Part of a small language model's weights.
Architecture: RMSNorm before each block, no biases in attention or MLP, untied embeddings, some layers without attention, gated attention, skips across layers.
Training: a variant of Muon for these matrices, 809M tokens, 6173 steps.
Each number is 128 + 32 x the weight over its row's rms, rounded and kept within 0 to 255. Layers, rows and columns count from 0. Numbers have three digits each. The size before them is the row's rms in percent of the matrix's.

# layer 10 attention query, 256x256, rms 0.0526, rows 0-54, columns 0-255
063:165176123177225113108129115129122122099117117132168150181121078130126178141079134161119159142190116092161079142149166116144104124124130105103109160131107158151157115112134100089096116111120174133151135114130074145109075140116140149117090126121132124169102132087130144159053151089111117150110090123083049151125105152213124131099131113162197174106068119154085149137113131159164115171120112106118077096163083158098115112200120189093088080114138124135057187133153068157168141165090081079165089134145122082126132152107126127181138126122165136074134091186134115162116114154084119121118155099132097080105097116178134155093160109138144189085070123086099128168115164086169124090118176141102131107095122141142128067128134125184135219181160090133062162109062074150133102126144151
065:124135108114171255124191123129138103117074109148177101123091162149106118137129068180101151166133110112144140195139131146081102200150161117179091115084130167074089131108143151183135151161105137146127093090091117181139134131156112145104159153146198140152149112098201114126073108147124142064182153109138101155130152170085155119184067135141122066143160133165166157106143119130129066128194122146148121138134151174107094131115117166133097187156161089149137085121109167166133111118092187145150125100150142122129119178118104072103158098149130100189118129125118085106108104154088113123093138153181170108155062082145115166127147134169141125142129130125153100101133139162086120204080048111110119100121144124126170152127176091090110073188100149164102069140159122164163141109109117
055:130101181212166040109110079074107163134146156111059149138179123184118131168103103074096101133143137143150092087120116100179169138096144190079175170173148149178152146159083154164107105106184155107188196171095166190129096123108148117123090134129136142127156158085123182118165144122107166081124123126096181042095140077108070113082166147152123154114130092105109093159077119116134133102090153095107124151178136116165081145116091092142103116100130094168122173173150089117153100156139046166115132156144148123138134129109110215175170097109097103125108142162146120122139134104116126149128136130103111150099196169103124142095091125102109148150100167160136150133111176120143106123064184131121131097116160098157117102118123135144135166109136164093121176101075056150079149113141191
056:123129195169100028073048122109110151138156140110080125124166120097073160152141165083141172093139177102126142133118069121151120069089077181140125107174078089088136126141124100164098097140143098083198157116104112107110110158096134144132133136173116109081114175138080130130123124083119164116118112168103139109121105123177126139121146099106201154100109128095079142185117096150152144150065067150148074106161076093172151134102105061117090099125146215153133118091142089107158118133128074112172139135073127154148155113151112127124141124098114077071135128119186092113161140056163181117161110108145112130118130138134181099092143091121117126184105171137099140116091145142142116112139162168139154129113115094150109082087069105135140212168159200063114154143114097121085155073111111
060:148147050078171223125223149175159067075129132078135138130122153145174054068135119161175112132097070127134112130149191131111130142133150101132136095093152138101114135167167116110161120140150094149123114102164164140155171162162132149080149123123107119171124103066157088165117149186141124113154105121100130147147164134121233110163051143130100091136171132140178144169166155117122143096160212114127118169128181141121120112115129173056119107155146143155087106182174199144112147118159155116126101105109130099083128159104111158107167120116141153133147124127122138117117069151072068144117141147168122066079086113089153096113080106126144151066176097100119112087168115109101151177168071098101091098108098091147161117143135117135140062158134117141115098106131123153142069153093119
055:059137147200096030116044110141151161153117150137129103104136151128084098148145196051147147152066123129126129140129054143115113160076103144136121150172148149099196118159134116108141106082086138120178102126135122154125218050095184127093122168099121149131123209106112137102155122099090135117156141182093127134101120111099102060077132088151161137154129121148139096053124147141095089089090120113151173097173144096121146149146137119121126154140134113129111151052149089060146132150141144109109159118104114155192148103132171114080128101153104112087104152107101119129088118131137168109116129097145166155185152099098133168128148147130107149161153143140121122206055134117107170139122139109140140138215092130099145163128066137069126127109147139089075177129114145159134225126141129
056:115081166206102011138085108134127147208134100190113127063126128074127115172110175096135148151102156107123166176134002124117170153164122135154124176137117119119134117127115147087110115072116109105106113139093151112081144078127124116165132145120134116105195147145131100138175081071141090144164117132103171144145094094155131118073157104180091154132097114110124132094112085179130109130143105119148139139150144107106082197141099158134178160096135098130182154085170110073146123163094130172160090144103110134166170103134157113164112108153149100103153101090108103159153077137167174125143078029151169154162150111123128196097159136102141142142133120096118144140111103139144099120128123094146110125156095142119108094196070166085137196143133122078120184150106162134067121129063128
069:183199086053180255162219144137122062114080134135127164146107135119205070098162058134158092103141084112120156142154172136172157104147152098154137126103124156085151132112149162113113169140123130170091106122114130148142112169098103177141165118170133136123149075079142119138069150160120134152108142110140136110131163164114117159107085166137118100145093172098080124189163158068152135113154143133069114141155100183093082135164129120118137170145129093168161150168141197172147101088138126154085049141144169111121109134088116144116160138099154134167147138104135146105128141129096125153100152137135077122111100123128108128102097130116121131096115100117192139069155123138096118172168106078149102107097144169168105102137147141132102091143134094160127122116118120123109093129106139
057:159126065110164240133193121152153056081141106136160142145094127139156111147118126111164109076067074157119112116143111118126083109131162080150205143087121124133088157133160176114166152151176153140054116143111158139154124181144061130135133132157139120155140126073103089092089134176124159102154103150122121154094100153114147174165148174078075085109103138118110185217138157089162116097139151120094059157114119156083108094149148086107105154136100127076124103167123198140136109114140168164099098109088125124158135181160089181131150110106123142175140088133119145128151170196089041149106132126143092101096134108147136085150094116095137101079169116132173127126122117140103150164154087101154101106129115160085103125174173122184089102184138102175136148135148084119192077149113155
051:098119129108117138120110084150197098078126163086177157122115103141184115102097137176160095121124108122122162116136143171124078134179098048117113104097064148092124149192117144129120154165160108113106132119168085171152199165196124114125102156151174123099132164085156122118103168180072150115215146164118145173135127151101122098166087140107101106106153098209140213129128126138073135140156139094138122123114139141157155056080149142100065109134088161111109121196117088044158114173138149114103104155108137136155174129125174116077152121145155146179139121117132151176061118145106089184148149097127169081147098124151139138118102120127116130050155096149136114137169155156072129115142128147103096109128112129047132176101187118179118110164110176168141166134084162088166129145086174
065:178146100065112255119184156143174044101126131157139124159091136126183083099107106149128134072104102117118136119147169101128111120147158103162188119095114162108087158115148130109114149180159144124120106086139127172171153194126115112084149120144176110176135127058126107133098165185137134120120138156092121156144164141146179148145085168123076111105165116162134120185137144047125114117131135113095120148178093161116120084107136103107091124136109142155092118195136183110165113059164149135110089097130149078127178132131099166078138169122121146150129090149102113118089140181039094151136136168075126070074082151117136108119088093137117108114142083108124155126155139154076146161147122142120086096124138145157101153132179127147108080159076141156085093108143145119177105120113135
052:144135109131051199153177129145171110106114142088157156085097095156152020130070143135126136136080100116117132108107132124101096145150144088170172131080127130120118153127170138124068150152124121110133105141174167150124153164149119134126124117139221110162179131083158102083124188168077141117169118144107141172135118109142159105173091118152122079147174111160140169139162133111103105104161155103146098165171120137110133105141147108102114114216112142166125114187082115121149086104141174158084115141128204097113119150099119165126149152117153181160146122097112113120096088120018082162181106093131143023056084120119181106170107121126123123092187111137121103140141152150118163157129092094136081061104154166144095186137164089200123143165099141143102135137155080136143092164140123
061:186124062076153239121198161137142057089112138126128137163099124166188088098114061143147120050158083089122125091125161133141150059167110090122170115091154171092137110134165125123137152185180126133098090154161118143126139168152107122102131109193178134172158083080110138100077178196097125121142150144128161168091159161146139162186118160103116124082165146159146138215146168099155146118127187138085135154157084146120107119128138116115096140154131136140105121191154186152165117101150107130152109131126127143131156128106107158106167138106138128152138126137132169118064144128071107158150152190044110104045121143143132141111088084116122123104114094112130130120136162147113185145136116157095084107101172108165109182153164118169119055130085145168144116125184147167163112130123170
058:085098132133109019152035115108098166159161103130138114088156097074096174164157191077140126193153162136144129169100086145130107161117130096129099129149146092168151138108153138092125111093119122139138170081126163122132124045099147158167142154081092099103124188190122126139162107073151092123188130131168114098163102113120099098093178101181126126148100121110091123062088082160128124109126047153178139130118139113101174152140113153129198122102115098144147110084123119113138141174088123085099173133155086135163118125133157108148093110128120090079151143133113103103144100130184148087098131072188158170184155125146102175125175194133123150174152143151088092153075111094143062130114145111188151179162093151090135106116069156141163190123104099121134142141075145112101122087159088
057:176175085120194230087233165120146063104099129102087130176140175170165073114144025132124112075141116128142151090135138142133135110132115127142111115137154158090174099124108094128118126156136122134139075165171085160150130178121117107062142091151122107179155072088131145117093120176114167169095134145091134111121134162155146176156102147074126139068160139133174140180168167084182135179115169163112131134187116143132067093120136101135113141145120157109111154188100162126123167129160090147135126136155140135096157142152122150143159102108136125155104159097145150145135160157100128157152122216106092126078114124115145079108110112119113095087090137096144173077139149104128211139158138172067111128130153092136150111132194102077123055089121143102153092105219127140123122106126152
058:100092094158071046120039089113169139162144172123117103109138123149083141117155158149116154191131097158075128173103169101131093119159146127137129107111116168125133163098162149175147122063126122130149146081130080117133128129153174126092127157083097122138098173174169114151111102086128091148200126095168166147147125083095162114160095099138164118112156104167139231050060123111085095144138116127161110084103158127135128068095155166140068127123137128128173111075089099089088103196086155118124175094145129089082176156152158120103138183169105139158113133148103109141111101119200111118106125109189184158140088128121107134121122150182093138152104113148090109171108115079114106104052137132165137144103123148112177093096114097126117128136151153103158080132111160157114151140118010
058:082130188116108082131103118144099171101116145102155115130126101082093171150139178075182158189130125108114092184125078135121119172114151160148105164158150133219103144118141125136144077113191108125138170075145121095103118131093162148169123132124144141144104149139185115136168093105160123158196144149153154148178113085090121072091156084139159160161094126131070099047098111128131071106115088170206125105112154088067168153132144183193180105105151143127097085056101110114136129179096146095104147115108091075128131127122084126117101130144134150081132139141132124113150079100162138088098140055181120131187144107083086144166148123154114149171112149148096096149120114111116103135107139088196168146138078115112093143106087145067128180172139150134114108190094180119128186152160061
047:054146116107088082153087088206142144139120145165196102105157118102105117165200211149143126112137163085148113180171134176134102165101095136149140126167102084175113114123118115110116123128105130098127131098105143150128129151120156093193157180108113153128177194148133106122138163108127124095138126160136099118154111139162105075099158082191138116179124141107071088150139086149104103089146069156177139124086188129079191200151170119132149117147129123132116077127114111127171136160086158193139160141077116110145133126128133139102139119119153133076107153157128143109176119081104131106126165008093192140169106100125095163104093132103161184158126118059099083192138112085096108123098148085161135124101115166138072136130106147136074158186117096178113138151079193163124142143116094
054:095134145126080146150081097146166164129137107125161116096103074147170106121171184166141143148124073133128142095190138153148084058134094152151123172128058151166111158080124139148143106145135153129144166082119087152090153151182080168126140143129135132150160105115130118072136121126112163088168153182127126161125101122108123085125145139131094125135140112116147090154089107101081112103164116075152097084096138201135138163054146125014165121139086175136125081141082172130177084121139068164122056153093182156093105089080129131128170174097164137084148082114093150102102099089098096127132175083062168033127118141159129114142071094114117198073092095086112131134137144160117133120163122117148115103115084129083108185145106108108061171137092139157103152111101124153152182144109107
064:099121141101157054154055071114117163137148127126190092094139081091082143104119180121138159180143079139061105174110152110118111198155146120118128126106164142145140163110168121163154125092141137126158136105111148108165159132070167171221113171079136090154093111144155123127165168063151126152177141126157139139156150074074147071151163112134137111167162108142117206061103134100093120056131117121141132157123159116043168131101149173147125121125091102128113115056131136108080124167112144098117118121165128086131099127152174146119089182147101153120148186157118097118147076104146100137091082059178153140144149107073115125133154105183137193148135174155116128169092139116125125144046131058157158143133122156141144115111114115153108176119082096142092076162097175156107163171129089
051:153171150182113124099203187095154089126138144103033137150103181128132119144125090139113112101092138127163161108085063100146178110088121141150116101136147108135134085113090060122119136157098144161144113154137120062129107127138078084069143109132121121075132104122105151113092153168103143165087148110128130118089185161180136186126112181115130133049172123107161137133132177176164129210107155114085107143157133164180078110138073114120115138060114145119110179127150102146127157086130145095121154093135148168129107201174132132170127146069117110156145110067112167177110174128112123124160105236123081152081155144178133080110156171148143075116097146128149114065123160154110155112130122155085154104120157110144148098100166114108151060069152128124141119091174063098105114083115162
057:069125111076050122135059107160116133093111104177148122153107106104132143117145183141141140090152119096125144169127121157105084144132105105145138180115085133161108086126121153136151112080155112072150130115055166205131173204110167151106110150077123162100156152151133104132121145095117129119132094148202156117139135115105120093113170159144136088208112129090110092141122147110063092035147115104094153100114109136119129134107205120130169086155127123146186098157128158119125112139101142181131122151130100080158101122044167133117097129147160145116117096169137084072135108111150113070084124035145176113186122130093103151162117061121097174118141155095108110178151113140142105167145120103144066142104086171162101150104127144131127246153110133164101096125139210167120140163135115
054:049126102143081169111057186150137180125195124186104160229144120108130159199190106100114146067146093071129153112118165120088151097098099089167125143149089108087128111103175137112129120113137092098101139114119130208136122150166108182118113147147090146111145111130156085134118105153147134086160159089107130123149097153110088129096164109143090139146198136073089053130082109157114164082123088095105143150116118142123109189129165094118184113157124164084175148146175160162143122152109097174157128204158146137178092118047113155172138060091151135196163093163139097081125090148153186090130105112094089135096109101129122184114085105101076133142141146115123099105147067146126103133159138160120114151166129103122069130150115150093106188110171161159124151157156142143118117123128128
066:152133081146128130109184097109168139112169061147073177152152102168081155084138159066165108118082070107063165127109162121078113115166113156124140126120153107184139152107138152143116109075162114104161099114145099138175102152124104143128115094111093114148072140109141109140148174134104107142145109105113183151173122156150132125159110102106148130088067141076178158090133142079105151112054135140160165153175135136161183115139160206123187182049073141132145090060122122156122141192093120157087079162107147181093077137155143121162146172128153147127071143102123129123165144141124113138088085126129106126091100092089152119086156213112065161148140129161126152094087086092091121168086127101110137168117149077154127110090138084121098150109187086083124143132173130113115200142205108
066:172113058109173126145179094124155135125150088157097130129127101186080136099098160085159090133115124120069101122120106175092106125188097141059158096135181066150127184144128121110099121110162098141146124107119137142185102135140090123155115101115093112106087117120186107199164181166133119129141136086129195151142110144171151077114137132127138142117080111108158166092149125053124118124089135135180156160141127101145218127140136144196176142074110101168146088082119127125095147178132153095091126133102131153131079133123105112119142155161101166081047156099153173127135151128158114144084138104093100164108142083078129074103170160106089168169132139159143172156072098089047155141069071085136127133084146122166089176114086130181112092110173093118086126136121124081168157148195090
074:072070112167113000144025088182149160179120135126137087121091090112124129110143207136108106141144126153082118121192128164138106107208108131096175089118098110132119144165142148065160121106157084139085118152102169176138143171146098163123152087103128120106143126184170096141153136132127130152130132117150131140136144152166146109098143074166124129082096080135101120144177131075126119094176092116146094091072183096123126116147136149112118110140127123112150090126131107105134110121174129117082109129080110136158165129102109092070120149198112112054134122151152139119132132094152123162126180039114140138112193157132108091120184107153139143113079129103169109204143137123104140122106093067156117113062144109162065141120081145151177139155070121175078161060114095145136140133114126
073:042179117178114065160071095150083131114171152079107145166073131093167124135155135114095143106117114163112147158184108129155099087120128110092154143084114145121130097139108122075120112097130097087154128170120110142170097141097168149079165104121137117104147089165149117115138134118160135145127122181101133126132140163159142185126177120113172105039089131108098113104147178101099146091168069096075065065109138103136046132145147120107124104130115144074198110082128166153192138087103115133109128134103084098214124123090198111157119076147135137138182151140147074070134120087132147116149108096083102119098166121135121192072163095154125110108068146153177079151149114081146088153122140087088141133136184088124094121106160126107119157159110112116098152026171127117093159095124164
074:159188072107151190098172081108109108065187076149112165108111085103100116136099128141164140136069122128102127152119129137126150124118121148126122136118120127170113108111093163151086116131154153111150114092171092106101124112061157190143137138123117091176118100057155157149129108124097109172125170184134123142148174103106158163142131104133175071068100125102148152048105127128105175157169190107100172097131100129113095130084205101117153081102140178124193114000167080143129132095100156085128128121136079089187082145175123116171102102099148206176135144160158103110101138099101117158162115178113096140128159150144126127108130155108136159115095157163066087140107089114127122146104120121049130131168146141094170079068156083084102155118107184149126127146157116094110152091124131
071:123142103129129138096110165101190095177056118117128061093115106169155115083148090166153111145147089144165194164104136110124152097130160121104159117145112146090167108093120117145175097124120162093123093086121135204151142126181063086118115089134128146136143100183081108106077140110093065112096178113222124128108108116143125166134087204094121093108152124103199170191160157137139140157128162133088091146105194107109121098133118117125069135165171095066161154166146122117141068112167125138158137150076152164118156129147127146095126165063121096164104081187137137098055190126142127145128107137133147142144162135135118095162209049101092139109152074086130133149115151121108155074145122164144132154097157153110145130143144100146098090151150116169119143088161050202126122087132169
091:117166137153133219174107127165132097139117082159146113078132107060113135154086148138114133151132103136144094108168172141155097089107162207093148169128093075151047140152189148116062153184119086099070156110143107105149080162180118127121139182109129152120171115112158153156141062127173098108102081153066110107161046143119127095146161101119103156109154104121137126167126099086177094140146098126123079138080101168060140213150072150070178115146096164119133108153113150128161187157077143091097057139157080138085111133094109112110148160124120131090155133126168076126111086138142149132141150198100159126107108146150064088130095143143148127150154139098145139102127141152098144132050133122149142075162074118147130146147080157178143142096106088162140128139110167089165107114094089
075:155164102066139218119143091098137119128109110170138130087138173159134072108125109101103108127067146130096106175171133150121086110150156148057147043090163159120094201172094101116154144096139146116139105069127092103164105133163086094145137084146084087125150104100166140136128192099170140141174128169135168128142123114175195101140139152144098111129112164080129160107076135020191122128162064099116139144137109130119127082140163101185130186080117073159123127126177159093111152129107206162080116165143106137106056131151072098206127136147106143182143171106136170167135150096175086155115140137091063132136066116118136166132154140094119113130132085184096082111133075133162102138137102124130148108113110091150115159164159120117120114147132151117186136124094101107163158146157101
091:135106102178171092164095121170160184177078154107097114131153174156075119162120150129089086107136161137081191124116156106151147189164145152087106051160121167092107125126108152083130077171101145156080105134088144143101146179152077123153096120090154161093117080122086118088122103090106094151135111148131108150139115157173115143169107209123115158150141169144125154182130156044181104105126137151124098123163163122118145098210142177125118156144109082111093120156108088145156102145100158128092099141127117107104114143151064044116092202136111093113120199129083132143095149089109080096104129117114153151150121173114130094136111110086176142064155117095120115131149115147096204092134140160172114080097098120114095163099166110124111124122120180184138137105150165157174163209147054
078:112056103146053125100000183128173172109129096151221078137101127117170073070094147118090121154113118107089127127143142128158111072154136130095155120151091122146106221164129129164140144069172114101113160113073119121144151100147129139107084136144120137134078129172173133162114167146125112107191090184126179150123158131108156086140128091148093119128151114153139143157080139103105104140113093107138134145087069167063184102117148092099103135137109077103133100191129137067123086144160136137096072196082081164094145100131195143109180134166126122104116081097107135158075148149103157140179148098090150107108159145129108144108131098151111173134132135142150152143122128141163093135179148094106113106092143144112087119156110150154122173107092129125131153081030093151139120136114185
098:172190086110143175135167149109093077079131144173105139182121093131247108096153093107123143120074077110096133150123149119124113115200152125173188104103150142086150101146098104140086096119098152181176085148133178083139121125112100124084089095200113089110145085062085154108056190080173136179104118145143128111140128090167104143126110146076156161093145131154137144162197156148127135148119166119136105104179174093122106126102124106109165130095119113171076120147163143159154132164118172068142147184136087113124144140098098121152131115130141154149098143131153164134091137099130125137187177086102094148129106157111152074141110171084169095102136166210104140177142087133149134121117119081049157134153141123127170100086114120106097093104142166136126105129214058131107144145096107
093:089095104168115142179074151104143154134199167103118180160111124094139151212099147137098075120130160128108139119148099107098145126094075082134113117102203120135116177081106072110127122171119097127112163146107122183168109154167127148176130124138126156101128191088084133105087138155106189107084177097081085069126115078151130105143190161103096155138137131143117122161210067088189142138139107110096098151185118120217087117151160109117165129154088104151104064138136147142097104052130043146120164159107140145183104079151058160151117112084136082143132119087113114205155111119164158094159122123060132129106091127204132170145130120130110157098095127098157195074147132147113098145105118110080143111125128136156142132122140109147144103130162101122119143167149126165125191109128100
098:179208077072208176143255073127120057104115096077119181111135120124096127138120124093159070146169095126093100145133127169136122108124099096063082159054141110141121196147133153125164169116119112113146122111091098119119121119095121116116107127107089141083108107140186134161144144131164127119162112127182106082145146178082078130126124151134157107076135135098135150071112179106140136102069145125128131147154154123123094127090130185187152062121116113111123094157124154074155157127120136106130153158131147163149106118106112117154137076106160176126079122186130121159121154111134122154173165070096100220078163133096102143120185107106089185109152125088062109123116105114127156153107127165124085139108121130152137116100062151142139094164112090070101091126185112101133137132152168
094:128117149081195094126227176141087096209132102110140112142135165074133167100127124100086142118112125094152175033138143212118096164112091169172116140128103168121092122127125127120150132104168153136063103103132146160086152175182116137100126147091113159107151127126099142117150092178093152089082171155123173118104238129125056131122136137135088148152155128138072115095131135128143149146114133150086120096094081126116128100168151155150178166186092102098160156117100123173159106070163134112118134123108160154123153140103113170128125104131145130137104153157143092207067138195167159113125103172183083131141144113151113131121190128105163080101176096131130146094111138146121093141152160146109106107108137128140158092119121144151150179113087161143228195111100136173168181084084107
107:053121133098114099089046124164147119141128060107112060119149143156179128174142096094138055143129150110139119154079168091128127106122150174153127117130131085082105191130189126091072094169130143093157161124089110115125103183129118110128091107151165114070125134150148132148087172130107106143207073074181068107142156128143104147120170197158176103103102133081155114159162143136141133130097106154124180145145160101099086143090091087144109137112156125090195103211169109146101126153064150089135172156125094185128070132145089100158136159113102075128104112119132098123129163105154158125142169071111172176151118161089084127165154100119066210097143072153090156131125080134160145153164115128080105110102098142107113110147156132135120105149082118136084139117144132183176075141155094
107:108156122100106109091152142133047134126106194137067110157162094080164097110089176151135148206166116139174125156145103149140165167114167202159139103071139163103120161169117100110171135096122151165118135171145104106137141159158113143152104136126100124140149115108162116097089169161090132140090166085172099103137136181130138163188171106137079077075124151097116116077109103113067145159124114136129106155137109115089137161139117224089171087135156114139090183131098084097090145124080136119133165190106135177098104109101109183143094102188156094116127142120142131115139084134147102103175071067068152173171109136108075129113117152157103147177131143074169137168187128112097093140154129175200109129123149096107154062047121122158142184165080142182180160147106119132133149158131131
120:147142097096108121084124127138165094137081085173146155093095138096176141134161128087132136109105138145127108123047157136051151114161116154200122138153138188178107091134087076192141123132120167183120160094102175121162100138117178083197103077089116112131171104156115162129105108163042151140112134133092124114112140112080118116128171112141137162099130198139166112113125110135087119155127111177157118140136139167108109163099150149106139184134118127068082128152186118082130164127115097079053170082186045131108128153141170095105171132070189128163095131130108158155096131156177114094152138121133072064159118129136104084137143133149087164078143101141148097151159078211094142137119090116116121102200100115132078075166085097116134120145110166175140154149164131157175146083107100
115:075140121106118075139094130149072121098168077170117166136129093106165150139133137044115124116068106100126028098082113177110056035133141143160138121132152138116187124130168156191134131151113166172098089070124137128196124173119135110208106115185139126131108121156079122101102083089094152117133144110107160132158113128133149108091173131142158155180091159126056151142094136099159085159136196151138155101085102123115116159148091103099142172137093092137106120160154181110139124092114123163092149143148114089099093124167155155149138116137063119067121159114097160150115146091123094144142165107190147106157084151156093111132119190101179119115119101126137207120164069144086087140078116142142166126137074140153104189135125115121117173094155115124164162141058145184105129068143117
125:142155068097170162158123087142157130120133147151059173047141085222151156104095097086188107195151124170085150108184138089144096087182084104077127136131157141129117126080120144120110163170100092103162162090132135129189117095149110180132109139117117119125141194164128133121117122103106153132169082154142088181140055129103156157122142094095094163096115135100126141097187116155140179122125087134146119169135129181113129133090116137105131106101122106122150138152136122092131108108142166085133154202143145105106160157116113110089121137148148116094070108137114113140125071120085146096103089146101196061033092175077143115128080136145147121141092160124169107109153111164114191096140129110103139130113068128181134163226103139104063093150153099125124104079177169158173143109168086
131:145101066138139133105081118144120084140186148160168095138119160088133158161116138113184123136130153125147159143110155151104076181123152176166086155079119092098119064132194148084080091115069114153108128114149143062072091132138121101078128132155143125168102119096119096098174147124136185061150133100136111096130155114202128116104158143129163188061071155094130119119106104100140137081099116110085122106196133134172131076129189154085156175118168096128153086139129115114152126140151157105111136134133113169146092089132145206124172104107153162118119073149157145161052122142127081178084145077157124155097146128088167204153121119127168097151134127142085111125105140121126145080098149120113108142162062189130140110118106113097140028170164122098190106165065129153134139063116071
138:160180102094148151187084069115145106099089168126120193080164146131111114158097121092124161169156144178154077166092123151123196170144086146110112082089141112151155167119184097204109174081150112129085123117116138124132051092126135118130127200119140107139131113098142109098124160155150106088145095122129102172151034132129162124168167138151177114049100129095098167067131162128090137116075137126120124103121134150103133217128119095075089114111114098190074144148137149102132138123092099162139162140118101164138141060111099161178134117192114131137156178138102160081156130183107118109090186101178165131142075137095132148121081120108126078107087148135126135082130131157127132186064076193184091137136102109130121116116124198114133149127103154212134104101124118118105101137166130
136:152062096105077116126175112138164134107079147143148105086182164051123131198135158120124141121100120126122132131147092097162117158140151131162135138136123123135161185155118201116119110115138154118128136121169108169134160158128115152171036133132136128115136210157119129126117197166118093151106078100166141118154201089155143078113103086137140121091073138088079173191138173133119103145135136137142058134117099095115107182111059098135112125104159148082139169130116108164059107123157118028144134069102132111180134125118189157144114190064090106144135147160081063131160114105153139108087133137085104113072070152112113136146108097107129151113133129110113152182081104114131189089114156119106128094132133154130091172133159053131140111095140118073105189051167102141163155118126175
132:078167161168101128107123172097163109124096080124144117158110101121114111127146159129105103100079181075162152142150135108066130163144106195073097084190120098120156134135119110096092143125136183106149145105125126127083135087080078153158160124128184088108092131149155153124141152121141130160160111080076124119079108089138103121101134172109111159122125093163113145092183153157147142077114176126147151165101086126138155102062094093205148146119091124132170103166095155140129064167094137119167125077130109051157205145112102105168171089125145129117100180108152166159146096130181066092137144104127097142144148156122156129136131087198071121161113130130121179195121091127184093182166058112095127125187079142238110200147160152133178157103148152125161107126129155128112153145140129
137:123137117122100055172098118107114090150118115173149058189133167144103140102182123151088125083153103143087084158123079121078119139169113158099197127107113086156102169139158124124095101123119107128136114086095193086188119137146168153103147148164114186109124148169120084140129124081118142144103079116101103125146134105093136131163099165225123136137153140146176147153092112231117166123155173136192098120147091101166113207162061105159099139151112118105150106026223101139135131146143112089123134118106138115103072153144066129124171095136152079186130117088153092122130129083077118166144129115109165111205152134102127137134149126079121118125107105132164110090088133140191116152147091141113123148162114118083099118135180152128073094119148100067122125140138128106179121186176163
137:123115178063135116092091084116115151107139144170102125179184159117100122140136149134165131085120150108078131126152096153125176101107125157124112076150124099094109132138121104141091143108132090106124166144140136147130081072130127107096162086169153172161178160163090159137064124129152046085176144071142110168154144123187069144195132047047140095160122169163122195113185122148125087160129146157149076090154168123106168135180187156101163087175182151164090161142130098127179116138121125169104078082154151101083101129078143146140122097158138153149099143155108094155124112136150133108157143188130077117123094154124203117156128147108055172150096160100147093089118154138097121127129081124084189094136112133124092136094103083123164105159082133159112093126100157146095145084223110
136:135103175119207117106088131120149177135123158117182177122118123218073157071113084118107133134144112177117069119076139137143117159148154100142171148137098092111112153124116100129112115137167097064160152073098180128118142148085112117096135112136119123078126196110088136093122138106086120092166145151149089176181159043116122129085154152091118138117176167083111118125108120064086167110088125085101089175142190053131103156097094123079159109140057116160070093204117078174191141095112129150135112162164152181121136176138118132167126204139127092155115137172159194170142129105143158105122130180111147139156113121151109176152152163143134103150138102101098161160106147123122125147065178068144131121171165134108111121114097136089137106124095193109088190142105105156157103104131135
140:158160106089101082134094116065120083093141154116110122155226078073106113095180150159125163193104165125078104114166116206119161130156226141119192083100125076116128124147129141111152151117124124128079113084148142131127110163000106090128102093145105143159137108138082091169083124106099171105132120120101132111117136105107125153057141122146156114122155083158094112211113119134073139105166122122109137138098132157149148141103156124189074165132161125139087153141072125097151127063104158144113097124114172148176118142125169120103116083111133151093138084131128068131134129173128077166094052162121179182129127175121164180135128160131099148165137158108086134110184104126149099180142098093140104201098166144090120149085152110124137131151159128111130133113148146109180159130089164
133:111082148142115094139058119071182153118112154141164131098168109035129165099167172120155133091099174077139049161157169085136192094058111118117156099171118143117165100119178158112108117156152145148121129178091094139174100138158115116127168203181155069179132121081101154195151155174172156091151160121156170168164079138146149158118181133135154114174092119130116153168103128176115096125071142116086105103148160146101099129082173162141151212123096086105129111128087112143097159156196130108166124106125097158132146111140147132141097154153103060145126134175184117123105146171143170118132087156120137109160130109158149108128188110155103112106140128148124131148147162121110146151203173108147056079126073176125147133129129166159158175077083108150137154137126177073153144108132160
140:083103114149139146102130210182105139116097116122145177154102077164095090185163059142144158174090111149121105187098121124106169116121105136149118038086109109132093086169108111143063107058115159076105070123116106139107110125135185090083092123146155179150100112145090167151176131152098136104124150141131092160122104055106131108135140100186119136109124171156110100158137125122108150108158130118101142135107085119143114130125127132136176128087066123142077086087187075147131115177094122112096133102139139099125123213160101097127161128116137063044124108083091114138151106151083142126074106086123147139104169142127217097095072092098148153123138074095116110167100130067106139127081152105163146113057148132124172112114128116149206151117150109149106053130175109098161114107133191
137:150136081148126126070181114108164119149113153104143120142126108145161124095094194095110097095125106114119091175097085063073124140125107074149109098106097193140155130078125223093081196109131122137120097060177091149164106136092174089163133124124175114133121148119098096135173111165138098152146144146096101101086073185135112144121139132161109103142122127145145119175143103172098119113164103073179062160136121105129129183125157201129071117145091123165117140155103158125084230193115148123180111172100099049126094190087118124109140136163136108098143115178160233138107097102145106118088087122124104149120160114139142091115141128149126107153074161085102137201122114158170157072131179134176146145127120114075118115117102090145109077155121129075159141095124141131143158169124139
133:209152171140115166126141156134127122146179122169110150113145122092141105109116139160191146122102110034149069085184178111155175098110120129123143114104100164136154153154157119138166115046067161128148071128095132128062137122133101111142126126126079100132084147140112136073159183110138141137191136143106113128131147151107132126112065152074124147075145162165178108112231150136100182181153122114140079152125101120135134096187142076156100101117130124136128120167101122177151090172156086128142130114145099139120098163094116127189116151122108082102159122118166124143099186142102175150106038069129118175152062146119118070142129078125160159131141126099162096100100148160078163138105131063158146169131120174158121113117062104060171114123057153119193146141104132165148119109121072
141:141098109115107148097156109173143145158119144130130158137070169102156102158169132106134110142097127119168115130160068124134064022147103155105152183110138089139115176087075113060194088139121064127093126145130112176095177134130165109208133145151142077143098093113056140125112140096165164143083126123159082154104140144067198108143156127106138141172109159139143115131101153115101129119082096164167171119124135126146152136079134108158105117066164178150165127077087132152135105152138167151082074186127125175136217120170161120091110089109133169185148187078133115133136176165139151149058143145079137158198140163145132121132150096158140115198123109104135080138124130157113149136198123149194131181113175154136146147112129143164143080104135140119177136107186142157179153112154120